Weights of a small GPT-style language model, trained from scratch on English Wikipedia: vocabulary 2048, 7227 steps.
Each number is 500 + 50 x the weight over its row's rms, rounded and kept within 0 to 999. Layers, rows and columns count from 0. Numbers have three digits each. The size before them is the row's rms in percent of the matrix's.

# v: layer 5 attention value, 128x128, rms 0.173, rows 36-127, columns 0-31
# o: layer 5 attention output (transposed), 128x128, rms 0.163, rows 36-127, columns 0-31
# q: layer 5 attention query, 128x128, rms 0.129, rows 64-127, columns 0-31
# k: layer 5 attention key, 128x128, rms 0.139, rows 64-127, columns 0-31
# gate: layer 5 MLP gate, 320x128, rms 0.223, rows 0-15, columns 0-31
# up: layer 5 MLP up, 320x128, rms 0.229, rows 0-15, columns 0-31
# down: layer 5 MLP down (transposed), 320x128, rms 0.0907, rows 0-15, columns 0-31
v36 104:491441529577495523548496397523533458557559571512464452519449515615414459554490455485509414430522
o36 097:468474536514531540466464483514532554485508571577467405430474503546528553435478460497569474510522
v37 096:523471533510571450447574548510503479497449402452547461503596558474538500542571417497515529499512
o37 094:598502449571493515536461602441445488483468495516473550536606573458547502404401521455506578531492
v38 102:540516509485495515545453552470478516571478498649434493521559498494518514583461511471493530514490
o38 098:504465552360562564535495456477476562435492480479460475514501484508492533526484507559448532412463
v39 094:491464557566434500354513579565508453558518527443468457511508505485512543607498546604527492554440
o39 100:569511453555499581544565621462559538589519481541449505522510534448579520519514465499514464543417
v40 092:562464494582613471475572502522446500428521563455490534528505447510532457564500500457450352444487
o40 101:453478506528569397526388514534505496520425525413477452487479523415459558446541481518526393536564
v41 090:423463544400548490527456454406506460599520548453524636573574449548424472531435470511501456506512
o41 091:484423484463515461433501451589427504472446468426512394557484540466445431504467502568649566464562
v42 080:516566465550572572467574425509514447491444440555532522534493501533498508506621514498483492463522
o42 085:462446550484515437547441502480550432598393461445476479562507457494564473496487460475504497530550
v43 103:476466507614414560509491494465533522539534383497512630509516428517448475546573467492455455437506
o43 106:435503477488513480536521496428466430515477518482610505563398532491526563548496486531440540460460
v44 092:497454522569457521455497514506598528475441510437583591532510456465515457552556485458517640564567
o44 094:522534597554513486522482593560432522472517528512527529568537522564564516565408552476435525438395
v45 090:456480489526419497582492470515512430531516570548455561427511504546499515544470506387494529566532
o45 101:486487639565501465558556551447447490604545423574440471456445515455540452518550534572525480464482
v46 089:529488487554429462514399417472505578464552619538461531569530511490532557543488450580479555529550
o46 091:440501558436535508589448539539545458380483385508556494412436455462547444567517496553486491460483
v47 099:440511614419470506497548473462530503533491473491480526492553629515580494499570493515477341548441
o47 092:531520431504531413461473563439460536513540492523556440636558544527536463522466443491490500513534
v48 104:580452613465544494420510498426530515493490467492479451563481445399562477476540446444534459470467
o48 105:453460530548435487449534428456454496509576372496421501459514561571482515567512529481466464535560
v49 098:486528512455530485533505463463497501512565553566490546449511575402475545498458545500401498557589
o49 105:468442508457525491442444502512529520461508488450565470486535486474531490533513614461516607534559
v50 096:503486475558502578581547398417547527549501553511534494448440474444500475523562465422543432554459
o50 095:430509512497475560405530543500562417549462566531457490508499534504472482537362510586423362539497
v51 090:413501508481476493501516530526519466502551485516480463474529398500545506576354518562477391420521
o51 096:537528434537517560500566519515555529510560569566526510558449543440527491490474449557471585517536
v52 111:406507426618514560539599483527459539483489522579558633464447535555495476468418487530413503523521
o52 107:521460528541562424510482475499547537497480538512474538446499505619442474517487472508512450498385
v53 094:524443502492531447485485585491513500467528514425455521481478425512534420544469504516516459508496
o53 094:444422443563428444554588521466468539557425523425468453496440470442472419520440493533491494569519
v54 093:491513450477505552571552481494479441473470427617601474443481473433437374528464555525459499459422
o54 097:501570546499546491500564553536486493535467583526445434531510489536508541557515491450577507526520
v55 106:532566420453481444512447517499532533560470454349498552497476480528489501526458487497429404415507
o55 103:546502441473545517527504503461473571499493489562541528497423442456520465624480483559450526535592
v56 093:516531525488521459396612531529605467408466397579474538522516436491408515461498606529511510565513
o56 089:530559471539596484617520504456546496513495450455543513545558483514433574428481539503500517448493
v57 104:543502526475541493526330504496530472388537491480488502448433524426442473569485520502410591557473
o57 102:438541476447482468567484576462617516445551484455497497463482545456501528604478549496536537519537
v58 092:474490567547421566292514511500499514542544426493551530507473503510490499496443492432481563438591
o58 092:456568469456483518443568516408464522438433450477600511465445451568541580455428593493498436557572
v59 093:556487537388557508388481423539537517525579595515527472487474510480456500522535506479417612559431
o59 088:435497580435444409553538472474493456523494597525491544438463549531567522450528481493545458533476
v60 112:513521514419545521483530498471582505458400425453472564524412482437455499494435487533490367557526
o60 099:492554395480459389477469476569534521502506559472583507463534453517630460527496440557523504516539
v61 087:453509525542472431443520537525479506570517475534486525501530600557516437480420468486511447394474
o61 089:509451537526471542521490431457513505466531499480493490484560537536551529517418541527533486594379
v62 086:597512433452487476515543454516573517513499550519456482477536441554447547474412543555499517433497
o62 090:468563554468511483553553487522441615552536525526492556516511451517499610505464446501534542556591
v63 089:488494429491456551488497452470440537487421547545545378492524612438590478512470490498502534445503
o63 085:539454535533443585439454453471422508443487539567386573430521568494421532497483494550564520548498
q64 059:485490462456495502433508573588432453540437462494496501556465483610477560546476434494488462506511
k64 056:443436533449490510518594547421436538397495525522428521540497455461466475467543537418448462509507
q65 076:514524423491443478616390557498467532481513470431493559476414540495575538569497528557503524503540
k65 068:531539505500538514450575454517416494535469538485649514451609525494571459473511507619462466464472
q66 075:619524528622539495451630455446526543452478535482462572486448543512492455520527516538494396481469
k66 069:392480453523494605410517482496501498501496428480455477495644548563525489527401527513556468500485
q67 078:486484562495578462575575482472519484599447403587535552513476555516501552513462462457494500573575
k67 066:519464491422458457507421528504523471630572547576504491566585387567466557472513521433461605504513
q68 092:484479464469422471595469610516493502471431537522507510452484503457491478503474498558534619576605
k68 096:402536487433473475527468522512565556554550556421480540545489541450497545530553437480524457595521
q69 083:604531468446406483542438523507545551557533547471500527482515476511464540519499474534501538504522
k69 092:441506473495488515488563522486543529446516566491487481439462515417569453390536445543541376548530
q70 112:545510405519498437564470576509535516552479519430586519409470506471522501577510427512529504483519
k70 098:574532430478484409526449488515490528514548598545440535510426437457694480423547499529512494451427
q71 107:607485495480533553501500539509488483478435499516499517506544473532524401604523509475521528455517
k71 103:438486467529484537464509469512496477420505471552451390550541470510564463463481565569516469462485
q72 116:418479507537530525519468424539482513572550446414446425436452548471500581566454563508529528553601
k72 110:490453488560551630538501462528549469463484439516501511539539452493520457436558511516506482373459
q73 122:395481449475449524491480563541559566595489507534478430535488496529543358400515511497487551580599
k73 130:458472528459500466524569489426395503616607509507516429571491454541580539419492514557428469567515
q74 119:506454465479537508500521512514469609540591566462568506541494517560480539358540511465556544462470
k74 135:491477542485501535517545514498516531562479504490440590483589468420460532514529522480499480448486
q75 129:465555492401554449515451489429500436426455482495531528416473505515474459591529581468440465489473
k75 140:468500520461512434509486543424524524479471469512573485520503640428545451620545577528480506545469
q76 134:514528551517448404471532541542474540541482513504493476576496502498451433561564522404426495485591
k76 124:536559430552447414507480480535392564439450430455468456477460465447528437462540552489518456425486
q77 138:567467536551572496580450404489468497502553491536353449530554508522572450482501383483403466478526
k77 144:448406429484514516459575465481476531434562468590495483482446534492473448456511475479480474467423
q78 142:450489503461572523589420514512464505437501513495462396483449479470521459544431515500441506423469
k78 143:505534527461492534424471503583540514515421477572522472443457498472483455500494450535516518422496
q79 134:549522515639474531459479540468494515549456535501499567536485546497450443421477454528495426503485
k79 142:603453515531476502445436610518427496582513638455498513540487448509472568366515511501467406497443
q80 065:436469530526517385450548454436500399547512520467538533532486521481583484536519453509499506460419
k80 060:455512520540462537562531466573487473444550409448564506488499497406531521443536538545430478537457
q81 071:527461516508517494561516568525470473537445450434459509492446432466454597450515452585551561522497
k81 066:496492496459496536517503502537462478413497441519503464478577439531541468474550537471415480554485
q82 072:460488425430480498581474500529494502580496615540529365465468551442487516538580448554519542451507
k82 059:470506417529550540449567505437490534372555427522519509494565575431376491548510526469497528477511
q83 070:458488504585505464486510460539498468470496482536483443568453446532437481427414531478553363454433
k83 075:490500494439578544493533475440518493573481498405472475460510608548533464575513575573460656474455
q84 076:545527553426466446549481451582492570536398447603513522496582473490558446608436517477438489513480
k84 071:500513569548476552462618487541568525484548578375566523450554465533506452554521535566559517402447
q85 084:466526504463467482434507384482435466485520424558465395497506497468436469486452527522439469537503
k85 093:539477559575444521458557405502543514475482474458458540487537410503630417514485529529485545456437
q86 087:533477516526516555526472520487443544494539414473439487572543528519646422533571486447509472567505
k86 078:549473544524529570373498503465408525537476494517500421510537475461499536547500607524477441541584
q87 102:534554492485507462616551525496449503583467425557517480554495480514403519430445477433489485477501
k87 096:542451596590524566524475473507512553466511472571473513575522558525513492438495535505414470396525
q88 116:498505495478524429495548455456479490483495366450455429408527521411422619550394588533515558523576
k88 130:476450536550525514468519509522478508523466459448511429444530603447406562539456518511507438524509
q89 142:486502579473473515425455456522523487456428496543468549486509433546500533534507462445573518413483
k89 128:463450629516558430594491504596505551440508454412444499502429527504426444449459515455508520377499
q90 128:464470542501557515411430487545438421471512504531474558541453606514559432524502577443553476556439
k90 134:490508606536493489457503474568511491458459594518507493494522503565499494452600503496507414526483
q91 143:588511519590545487525510462536606474480495511560493513459404363457456617440468568481417444556439
k91 140:503503547507518465544466580465525571468514498505474510522481468441466507544556510499501550485390
q92 143:434414457560487427524494528418498555446506585501551471548556497490479596522377556564531564512555
k92 151:489446477604446457462573512444528536494521527551514439461549505471464600507452517618526523579532
q93 126:563497507505550508514416461492436513528526530374443458515588487446549476425502506528542507473515
k93 135:500445539486505569411455498478499513486493446546473524361575496556440463465560450551601519457511
q94 122:452492484555545468530540474531460434529499505565539489444449453528504594438462642591464528386497
k94 127:399458528521512495514557462481584481561462550491530444489519469537487543438504567558426487424515
q95 132:541474548465618393488490524485414432511366494542524472493616520541462537512513464416501450510401
k95 133:546468506558557393577567553518484442555482516599480463506560517460521433432456465464522440563510
v64 083:507527507492380440449532487593484393419522453515480453385509503534562532476432488554515580368505
o64 087:490588531370457391462519480547509522543458502527490530509522536478548609420517555414468475539541
v65 090:475465464520500510480566506526525505578580504572501423432466503550476508479503528512518471609512
o65 081:517526444530506482491464487554459490488552523457472487549459464511436475524593507523406491484565
v66 095:491501493492533469598514461566487496530596554500546478518578511516501477480410512469543470495560
o66 088:464474516538455465572525470397504523479474500556445557568425458607493438530600456442504514541452
v67 088:441498449519598482493445512539452480499532518585528570514507556493473535502479547543420530456554
o67 084:541442522489549509445613492485512479501487428582531461495523445529529504417544517415433526540520
v68 085:555503512451543452523505560476517489469374465401558522569513410517595431513508635413524580473530
o68 084:535467386536480525533459504511476485501504540605545463532561536503622538429522483500491436475564
v69 085:507459546488489574505495561485516467529464402519610543519505548427480501549490442462438519526471
o69 084:545453457584455558534523474403463555516548508541507476446476457510348556487449560520428586509625
v70 086:564519537405500524587451513488435546483477451386505430524587553461463532544419467583516452493506
o70 083:454513471441498592617513597526440537527466561490485544579521523449583570498477453399588473493473
v71 087:549441425494455555533506518463545506552578490551545408548586500438398460425468530587522525498530
o71 087:423551581536599465566528449466461452507504516469528474465457555521440583510552514517518461498461
v72 089:515539543521557513518419520492452494485616573545501497441481553529470558508556461547479536450531
o72 088:501428575597462505434559552437470518421485511561492457540541450556507483539501519450625518438518
v73 084:490500498543496440446465526637516480511567444529521515546434473555543589491491522515568534510429
o73 081:529543526553560488517521464428511486476498466524406535414405525502488555493531453484418496572469
v74 080:481501419446475521329567441532460520442496607447479485506468506478501519582534463555439425505443
o74 080:482565484493465421461444519408427515633520472510497518521484417556489413466450511496535541522516
v75 087:411508531473498480456442489471472542460595538485563573520441469518659550511549567445602536531518
o75 088:479482530450575571496468468518424514470437457523459460558470517492539482553494489441591517474491
v76 094:411510558482484434517325537531500484477503444496460496524539604459504494537395554496482515545522
o76 090:482501477478507559470541444469497580450529428557531513528520405516518595475452493497506516408545
v77 082:469578547491493462555507442479474501523527389442582504528416542374502455477505486621605456587457
o77 073:607508556546594480458482432493519569548528551521485489498460453551474544535450482448650571512463
v78 087:536448473576500554610471541529532473555421424446387540481489529476636533620471501524490560570505
o78 088:439384464511408518488575521470496496540446508442513550522435552500486474556469478567477445563507
v79 089:479448589543489486546534554547535483494566513566532499562455451464481499478563492540467486558541
o79 088:544548487447511542500499430510475519433497480507488543476504514533542450518430514470460470515465
v80 079:536513458490514516509460518456426617477588555446457581573434464495429442466447506477450398462461
o80 084:486528549560538504471479463481509414457553429528454463472466402475462468519501501504597535510487
v81 092:540514473491571465617547433472563569482478530442481472497481676522612478478509576558492521446552
o81 086:503483510545483490538545548533524530433532494550541499567543467466516454436564429458506485613540
v82 086:456468491431549469541397513525420510451526430543539543499589491476501520489532483554580482548467
o82 089:535520553552527507629532520466530554600484571460431483592494520546531394522494540488488499471494
v83 081:446495472480504528499477429462430489524367646477464605460511487502555605454471550446488535460500
o83 076:503476442585519397449487504547435530433601488510448521560480519524472496548472477549492516536558
v84 086:429534466602469531507487489529495484532511403502505475540557558539487527512580416444507455527534
o84 085:494563481389471554525497536552545562492490480447524531574474478505506476460474484510507486559508
v85 085:508533501453524498452409488417587425394485551471577587434508505473464481532568491481481520411472
o85 087:520485539502511505410560507522465500525430618410454514476565541577407528367443523521508442517457
v86 085:414498467443605526431508500475464520452433512534449506512508456534459452502442556470397581533515
o86 089:480427437411451457507382466498552474441595526515520528517569512513552543475475447534514467524481
v87 080:455528446576534478553486461433545462587449487443480586489544441598493501467522449507375482535512
o87 082:462460482510411434452426409535525594466512581556531541467471512515473477409470489534504562497616
v88 077:513500527523357455444465381411550449477474512573479615533465514555538537490502384592458496491513
o88 079:560572514541547506433509541634501483519463545514528514429442470549525448560424557541564399497486
v89 087:556513469544543407505578591494413517494415411591502461473561555368529543491594453555592516469563
o89 088:501522582628498533534445474493495517498523495474422583543501461460519487514475600438406572550505
v90 086:529506509407564498514556565559469488500468456492484445522360499505495618534464474542516410505446
o90 082:499512545520529587505491470539511425560570529522487503403440491443570472553618491531481446536492
v91 087:536479464464452486437487567449556509505594539454579498432495516566553468518501471452534460446512
o91 092:478449545427530523488487412522469532554555478541461453499517380448351457415547459488494486447473
v92 083:513502540440554436559485508456495464500499399409514587470533445578363532567481510438538485459426
o92 084:505605570529514482520484459466475499445454573508574553518421551469534431377474556603394554539501
v93 084:440520560489499475438522467478489545479538518564512498499442529526477588554504468464517464486533
o93 083:525561527656527517486425454468532473500542581511535523537542486482583490420566514515487537332458
v94 088:458458466569490456559426473475516518590491502547441473549441554458615403502493513514543435503577
o94 087:449552543586430501576437541498523489474435428456535493545562515475480498509455552506547527544416
v95 088:495451518505492572484553487550451493483456519466542480523560494510373571495545559539482426559516
o95 090:573505520478554476473560519478534484560552535477551469539538505440508481599556484489494609450448
q96 043:491499397420533511479507466545465516375534469521426451468490448495455468452485500540472487476457
k96 040:583473433466473429601432616548420507570556501468531538458427504434468568534525479547499432485516
q97 039:422471538573492598591451525489480497523437452492478473549559506536586571445486435485471536406462
k97 039:482507458440477469539451517556447435526495492533658523517467471514482467437471594470496587521531
q98 055:424534507541504461430459488536504519618501412441559539530516535523607571492488501555439523517518
k98 042:491483502558448505566490465584456444464469366492544574444490449527565543443510473564514540482462
q99 056:498453483468540567580433483520504460411494509536435502475529534496379474532525445446544511448456
k99 046:431535471550473493510509579470498444441469427564506350540471478555578483401453537452489452586516
q100 052:481486544593555594487503549453529495435460497447502441499458558420560539572506519535628629457536
k100 054:430500429475515497510502571480476462572554559552560448541480454597487567454440526521469425593458
q101 069:426568464515515473577533474515498479591512499435553475482470459543535505425606479516459527494463
k101 065:566562404429576392558487524458481508452559558588515561525464532455515537573517427510429554434512
q102 064:480475449573531484502405561585489518551477506519512525485465501532543362551542485464620464495484
k102 053:482495449522505516491549425437543432515482532436476480529489457481486540636486511490480563507506
q103 087:532534460506419489526543533441477537499480553467550485469526417544459577526556535488643418458508
k103 090:464537451503434457476521463498452495555548489510457553396517557459507376482539472498504528447481
q104 103:433500494538513520468451532561458541486530523458502464515564554527537561426473408421561456469569
k104 084:544425602471583496528495461554599506489476494457558490560521532548393553470494565501524546460543
q105 143:474503555474612533506445428526510441468537504547468518464506441512471572549431508529421526440434
k105 135:536497575529593455491508466522556530477484547589567503500497566526427671513499533470502463492527
q106 150:495533607537474498478547426513496502552566588440386568591562511462534458537524432454473583466555
k106 152:538509526496542515463385481456528530405484529481516537430558443462491581453483482461560393517473
q107 152:585641513523388535539460487611546512520476422516474561510466536467411431502538511499445498473546
k107 150:534542521465513533564437563481345604591537461501441567555470540551534508494524559404518509465458
q108 160:529489494511539501462454448561490479569539492579541467443404538495484512588466605440406504459516
k108 148:506563466604492470545456488556538551577466457556527519549513599414467455497575639474473393439521
q109 157:542537554496501570548528429461501475576474466529454518480364485573463501534597448491497532567509
k109 147:560418442485561550590535526569563476403532453430463504540472431510533486512515501412479476506562
q110 139:438527562527538540475510556514532563496498560494575505558493569508475531510461441576551546538505
k110 143:571613455462494563485545515490611476539557510495525523500539503492588425448450573481510501526544
q111 155:555487398527543559590475518361449495534525480538543556459475480462491577518490527460535524427489
k111 154:524431478501523536572454501404441401531460521545456610548561597489495482480480548450532449484525
q112 042:517516477491516565506548462463458494501512482588481483465511575454476483446513529534442430517512
k112 041:388516498560507507503499566486561519579528477446581429518417481533446499511535553487501625555516
q113 046:519563494506485488428431521498490499515593547571469475460548639481486428439463502495422420490509
k113 034:478484552485596541450488498524587448501484498517451425543550436478509534435459543488498482498531
q114 053:406498553473559450438507494462437508505512522446478473542513469549568486567485539447509539522563
k114 048:635468561505522485492453520502457521563577481472559570533474538476398559525595523537524616422452
q115 055:601556470510490472584510535473531542556561511491561525455496453471547533455489467489456403528468
k115 038:512523533523517467565478424514482545589533459526490585490505451486566456549483479513499518479540
q116 054:591497507486564512487453437558467495455428416468502545452529534442432545453530551469573530432459
k116 049:442506453510470524513518553442473470523610595585440448518345503548588441458552420540577490495496
q117 051:396456482459440462467503547553509603601475514433563493499482486542465446432457456425476465499497
k117 058:529474540500529558430534473475529499456495510370478494531542469459392372509539547435526556480496
q118 063:460471519561499549383445520550464513492488523443454517540542556527437452458439477452540462543536
k118 070:452435563526482581378418442542553468467462419435538447539554557548421394472505492447600511483544
q119 078:592472508459447492529484526443537460494458453506533526543446491496507360512559555505502446606427
k119 103:512519522521448492521481519467497497498424558516456541557462453507450542595497518454487596463470
q120 074:589518445449395457544581548437504492515505517462537493492536475471412520521523549537535489484536
k120 105:464472571463551504408474492595596539473542462476596551482540584493455436413527462513533486453518
q121 117:558545500540547545516534469509453606602551511470481439454476487541526540449531454449416487532516
k121 149:491479508450521518515566531537530557440530420487534568460596486437503476506507463475465509444449
q122 150:406512465572534443480549581523413438566530508481579499543539517507451455500537513478500466428505
k122 134:506533613580474439460522469512362503460470564432514493545516508484468520492513532473524530452515
q123 146:413551407424496501504536548490484447425569464467493523436463560518538411530463527464503475447607
k123 143:519588499483446529431465539497531538433437545455567483524402566528557508564538476474443505474476
q124 140:529500496528443516500483421499493460520485442534534526514442487426550426448473463454557369465553
k124 154:554532418466440538510408503487397403456507486465508456537435458523508514461583495541497501481503
q125 167:472496497515442582539495562520534500459470544546558442458480483488562531554524647524440502466543
k125 160:483450540539462469584497526428580559501505524463507419433487446585466473398528557569525569447506
q126 155:523495477501603478522508424472449386516563454375408479449530476497536518542570514438512508581594
k126 153:463440489549527518491491475425564555539543460537429508495601544453502457602573543531522525507443
q127 155:476450504586591534514532394437571510502569454450511548457491546467581513506391548507488520552499
k127 146:493491547471463503461467454519554411468482489475510467593505393401529474526474486508544577469461
v96 109:588467557525363510574517536473580464480509469489523541512534439460508410501412455550447488495465
o96 105:521466437479500481437400541504446519503454563444459500560400460475487446526512481548599495529477
v97 106:500476449432444499579550535383502499538620570534499538469511502490498433488503563447519499438477
o97 108:511531420584525474497428528525585523561486526541505326430565477509492455516514421512457444477507
v98 104:464506519462569464485480439508451544468530445506448512491449484484453436484578429560473414454399
o98 104:479546490527552504476532557446559533494541534580512463488418423504566436495507545538476545598568
v99 101:548481486450433492582444533545519486460567489516501477508479473463367453465532533527592381450500
o99 096:597511478463453489544491517487508443586458388458521532440559553500499534563402490453527535537524
v100 111:563478561546442563511516485483522452480459465519570524469496475536474516586477444531426441443551
o100 107:524487470518516453550472490532513550538577493439459556448472542543555550452504536541500467418479
v101 110:545460452492374523491479471544488511493606485546504510525504518471587571490430429479555481526486
o101 099:461494515477546515490462543448527421640391511488574442519515451536458576544578476462444538441506
v102 105:511544442549406470490577525479541515494599544484461429467555472594486482510508525512478492515444
o102 104:465543431434464461467486523584483507524394511575556524476549521589544555410519470595555522447554
v103 103:567476448471555515386495435495488481574467526482417439498504429520344493468519548526399593506461
o103 099:466539512532507480478419527431515487492502521562454527500507507560462579519616457535437523525508
v104 099:509456467514465492457542521547488485513536499463515382478577532547490566458460471500502472481467
o104 093:545570488506471473477559441453528495508558507585615533530499513482413441574572482591541531533533
v105 108:496477556491427446619493489408477501424538574483568491518459507509436452496504523438508510598488
o105 108:463549450519552485421479486571535546536441406522467516419378516609494458497404541619541489484514
v106 106:435533452504517530466570521545447499558488480378417530525497446464587540525523441464570558531515
o106 109:522427508480576474567479409456522594511498596539466590481492547495571467482441548469503509538434
v107 113:411502483482536486533488588580481500508607510584557527524433514462431458524523396553485452498586
o107 104:516543527507499444552558526464453501451468468533391400534512495608476488625500488428554524443550
v108 105:453586553483501459469435558504514522491643463479503526502545458548438478528483448466538486464511
o108 102:471551456492504527430503411511502482466474532417520511492461518482559467439550528358503492467471
v109 105:545538461528586541506538524511571479561475457574441495566491495567521475491466474515510453493483
o109 102:477475531504476499556541552533464445470533558435495504483336494483419503476582521533450461531478
v110 106:418500465563453433578484445577527574544479503609412496497415553474553511520463491524553531614489
o110 101:475436457571555522633517532484485539541478486412433507520518498506578504457549476486589545491462
v111 111:562487482607492490500545501442494575441471576519415509525460501526541481517598510583468515406556
o111 109:475512414545482536406488560593531497578506369569476485497496485507514410463492481525566541524478
v112 094:493474461518489461542554523429545583538526456422538602544490566434587437468507560473533422483492
o112 103:505425520549496596591548465517562498445460536607535465530536603446512530533501413535530561560638
v113 112:463496531527511458408557393476502447522540452467412560423487472479471514472500387571475460358617
o113 104:526542516491460528469486581466522513557508561544517521539588520582536455544436581438509484527452
v114 103:570514544510476512500495564468589478448572596504523463450463448482517499454461517414394484499523
o114 100:484502482480511540435569437543467508424516518627508486526544535499439560415575562542600513502648
v115 100:533508469466526529486526546520543567589481524480442538483526582497524452556488496474487494521409
o115 108:448465429558522456534516434468567479486450461457595577506483359622471452499478448508499476396507
v116 107:481509462491497387363581736439522458447470504534413454478539519468436534509507494423494466472438
o116 110:505558606552511495477530445507513469571536494471599518524528502519522444488515549552493495396424
v117 107:484564467439528456550460455471442509476444486533597540511548434550427563513485493578504451553414
o117 094:584392552528483533522453456632536495439465503535486460402475466424591471604443433547386495408554
v118 109:526441421527557495397478573517577469477503399485505502528498497575478538508519482540461524421404
o118 100:575464466527500461492509444516556548562485466507591610491467474509425506495516442488499462466511
v119 105:526462549455393506476493500522472434475408554488436457513495486493491492511530504517573439504566
o119 106:493520544470593505538548517433442489450509399485611437553477540518528553508472502472470601534383
v120 105:443508531460399453560486473497470538564627541458453594505504533523506489430519513395534535473488
o120 098:541464463482565502390543446446541578533474467574402491542458482432511460574404548520562484457471
v121 099:368434455438580469459470541420472558529521449542519524440450516609580394495458502543492495485530
o121 097:548458469438493482573517492547551502468455454477546408473468449542477514439489500422537556534515
v122 103:554430442406499529496517462464483497464400500559589476438449496546573457528502449567531455478510
o122 097:505515534507511508498552550525523503634540470478419378549421468486406540426421486536493499468486
v123 114:529487524505490471498515499546453622539417528530547336490435504402556435521422450480531432462576
o123 097:456568468514423494486453519523500501551545431531488568496544488509531506517537512417615379426526
v124 111:488527496541439483481501486394422578481532503528581510534557546448475431438451520609482443442437
o124 097:509593530537567491561435425489569446604461582462467411472513474511523571526444442471613524481410
v125 107:549453581491501487495433425476500537501531521416495571383532534563517521537453574493537473415466
o125 101:496518457468465488531531538549478419530553579510442486586453563517416504556531463581440498482471
v126 104:526517485539505460539426501489488496443485507535572445555409435458515481518498519442596451484490
o126 101:485481590467465472491543577559569509517468489482441477439419515565589501489521524469479461573450
v127 103:461533547468412551460458544523406529432445488579512504480545515515399493466531523400451536584512
o127 091:473529501516517513520490466541479457538553596468525458506504512420503537520436532431469472477484
gate0 092:494614462546466402521506469597458446509494447487552474573525561460516518397496456509497556577434
up0 091:473438545603623394430497536440495521450474510477545540596496533598446505490461498502570455490538
down0 098:511512470414588554444429450623574528492391428363480456449578508488482525523542464521554542452580
gate1 107:435399586499423417567451520507428500528520471599456483518506470531478382422469489450415486616471
up1 101:532520498559472395382475425573519444527563509449564503541483479495531566550523536413545465463504
down1 106:525502400560412463548458513615504467620488506500475436527545410494521481480489497580453439509488
gate2 106:470534459565469545491484501456542474542466537476464605481493505487457518470546547514564475477508
up2 099:462408492511435478468443500498522490560550514544426631564545580498529496509421533449494486528505
down2 096:466457518534441496531487459491488459554541470503527457540498583520565521455492517566507451520481
gate3 074:475475438428532387522498525477447535527518558483509492471498499544526529514488539499498523535494
up3 084:436429433483434494447561492498558518471504517437491419532538474415480485528456560578477462536533
down3 093:445512496483496583564516494551489467445482473538526508483555443407474580462475493521524356452482
gate4 108:397466518599508540562440533537491570533528530568471450527544548573446427494531526503591526490410
up4 105:547373497560397515475512456566471475489551453533478453529571465494566435452469550432447539579411
down4 108:505480525509416551423587531470467402497529417570427543527464470485541552518447458446457494441492
gate5 099:419511500515534496518508468523512457529518516568600566469463488540451434468408507482509576435511
up5 102:476499460505485559417501393520448568518537453410528524478562499529478532468423456455564486483496
down5 098:462519506470507590526438565441445444340474528544514478468547488559413494500566442488417533475559
gate6 100:459453514507470462591473485525555498513506512530530501479425486516471456494460487544489486527512
up6 100:455529553565543522424505431467463478446532508578540542502508514504559505466668466528488485472564
down6 099:499591460562569498482544527516513492486528469516490464514520476454433503494506494523488487438508
gate7 102:523497596526517412508548514483488477530502514563339473437423472504486379547421458470427420498432
up7 096:489538526427567551447537455451482600515527580525482497524510479475569496435518477530534511430510
down7 099:507494511500548542549455491475608520473425503469527530542553552522449367396494551496559504504492
gate8 094:466523417534425516511447461490446573541515597491472543521486520468538482495456565503485528516528
up8 096:553541497482523539527474444428449488450472395486508522548561440511519483483390518545595546487525
down8 096:495469443513458588547447563441487534497565563536422488519477486479512471393446550535553480537385
gate9 088:486522538533568511494524542528510444431541550553490518499575527521514504460501527446505468458399
up9 094:533419500524435491617524595461553447478533458542488441490493520546529619529543501460521478586475
down9 094:562503539509543537471487443413578534489521465579576480482507504477568451516599449480559503554450
gate10 107:509381521551449494487408464506506460495464530537480498625468547536496551535500433514507427484599
up10 106:488408523505520492426488495513491492535535549539492516456488540508582480548575450494454463596432
down10 106:475547559492515516638458567429436490522443453599459513390556454536526545503498456470480503508469
gate11 104:484470432544446428519454544590550529532617502555524517484540456525549554516490496527457482447524
up11 110:594414476638419493585581499536507450525606570511560489442457533541440466473466497436437498461488
down11 106:421569550458599569478450466489479543505521515487407506434514451479465435437608544563464416496446
gate12 091:430580494455497527443553502488570469503527506508404522509556439459477496480510471548415408510450
up12 094:470514458519447530419512515584573531557541464445557578622502486517514496517513533593479528475562
down12 093:455439452513539348497461492474621527508525455505516547452457480447449524523557525462431419548528
gate13 106:577536535496535490469492470495545516573536488602462510401488515563555474442525519520492501512402
up13 105:517469545483473534482457510523467473455594623578541420480470454457520523487614558479504517490504
down13 102:420521420558513561376564430530497459595535539520477443510334453497427477579462606553521539450489
gate14 102:402483357602472520479429433561440507460504483526471501486411496589556424382458431410482519463469
up14 095:540522495605516401462478445546561431531514535554454557523494589383513481515535467497436577533513
down14 104:535423563507572454420502582526569470570517482441547440458477544445559486520538521505519505528486
gate15 102:476431469511473502587536485530562471470465493538419450583485447477472479454533583520555490548514
up15 095:428530478464468497558550489529491410527483510506493498473451553506514448444582600486474573517523
down15 107:478569467517453603456396563487458519533472467423579500480556485414519483525480459480424531577649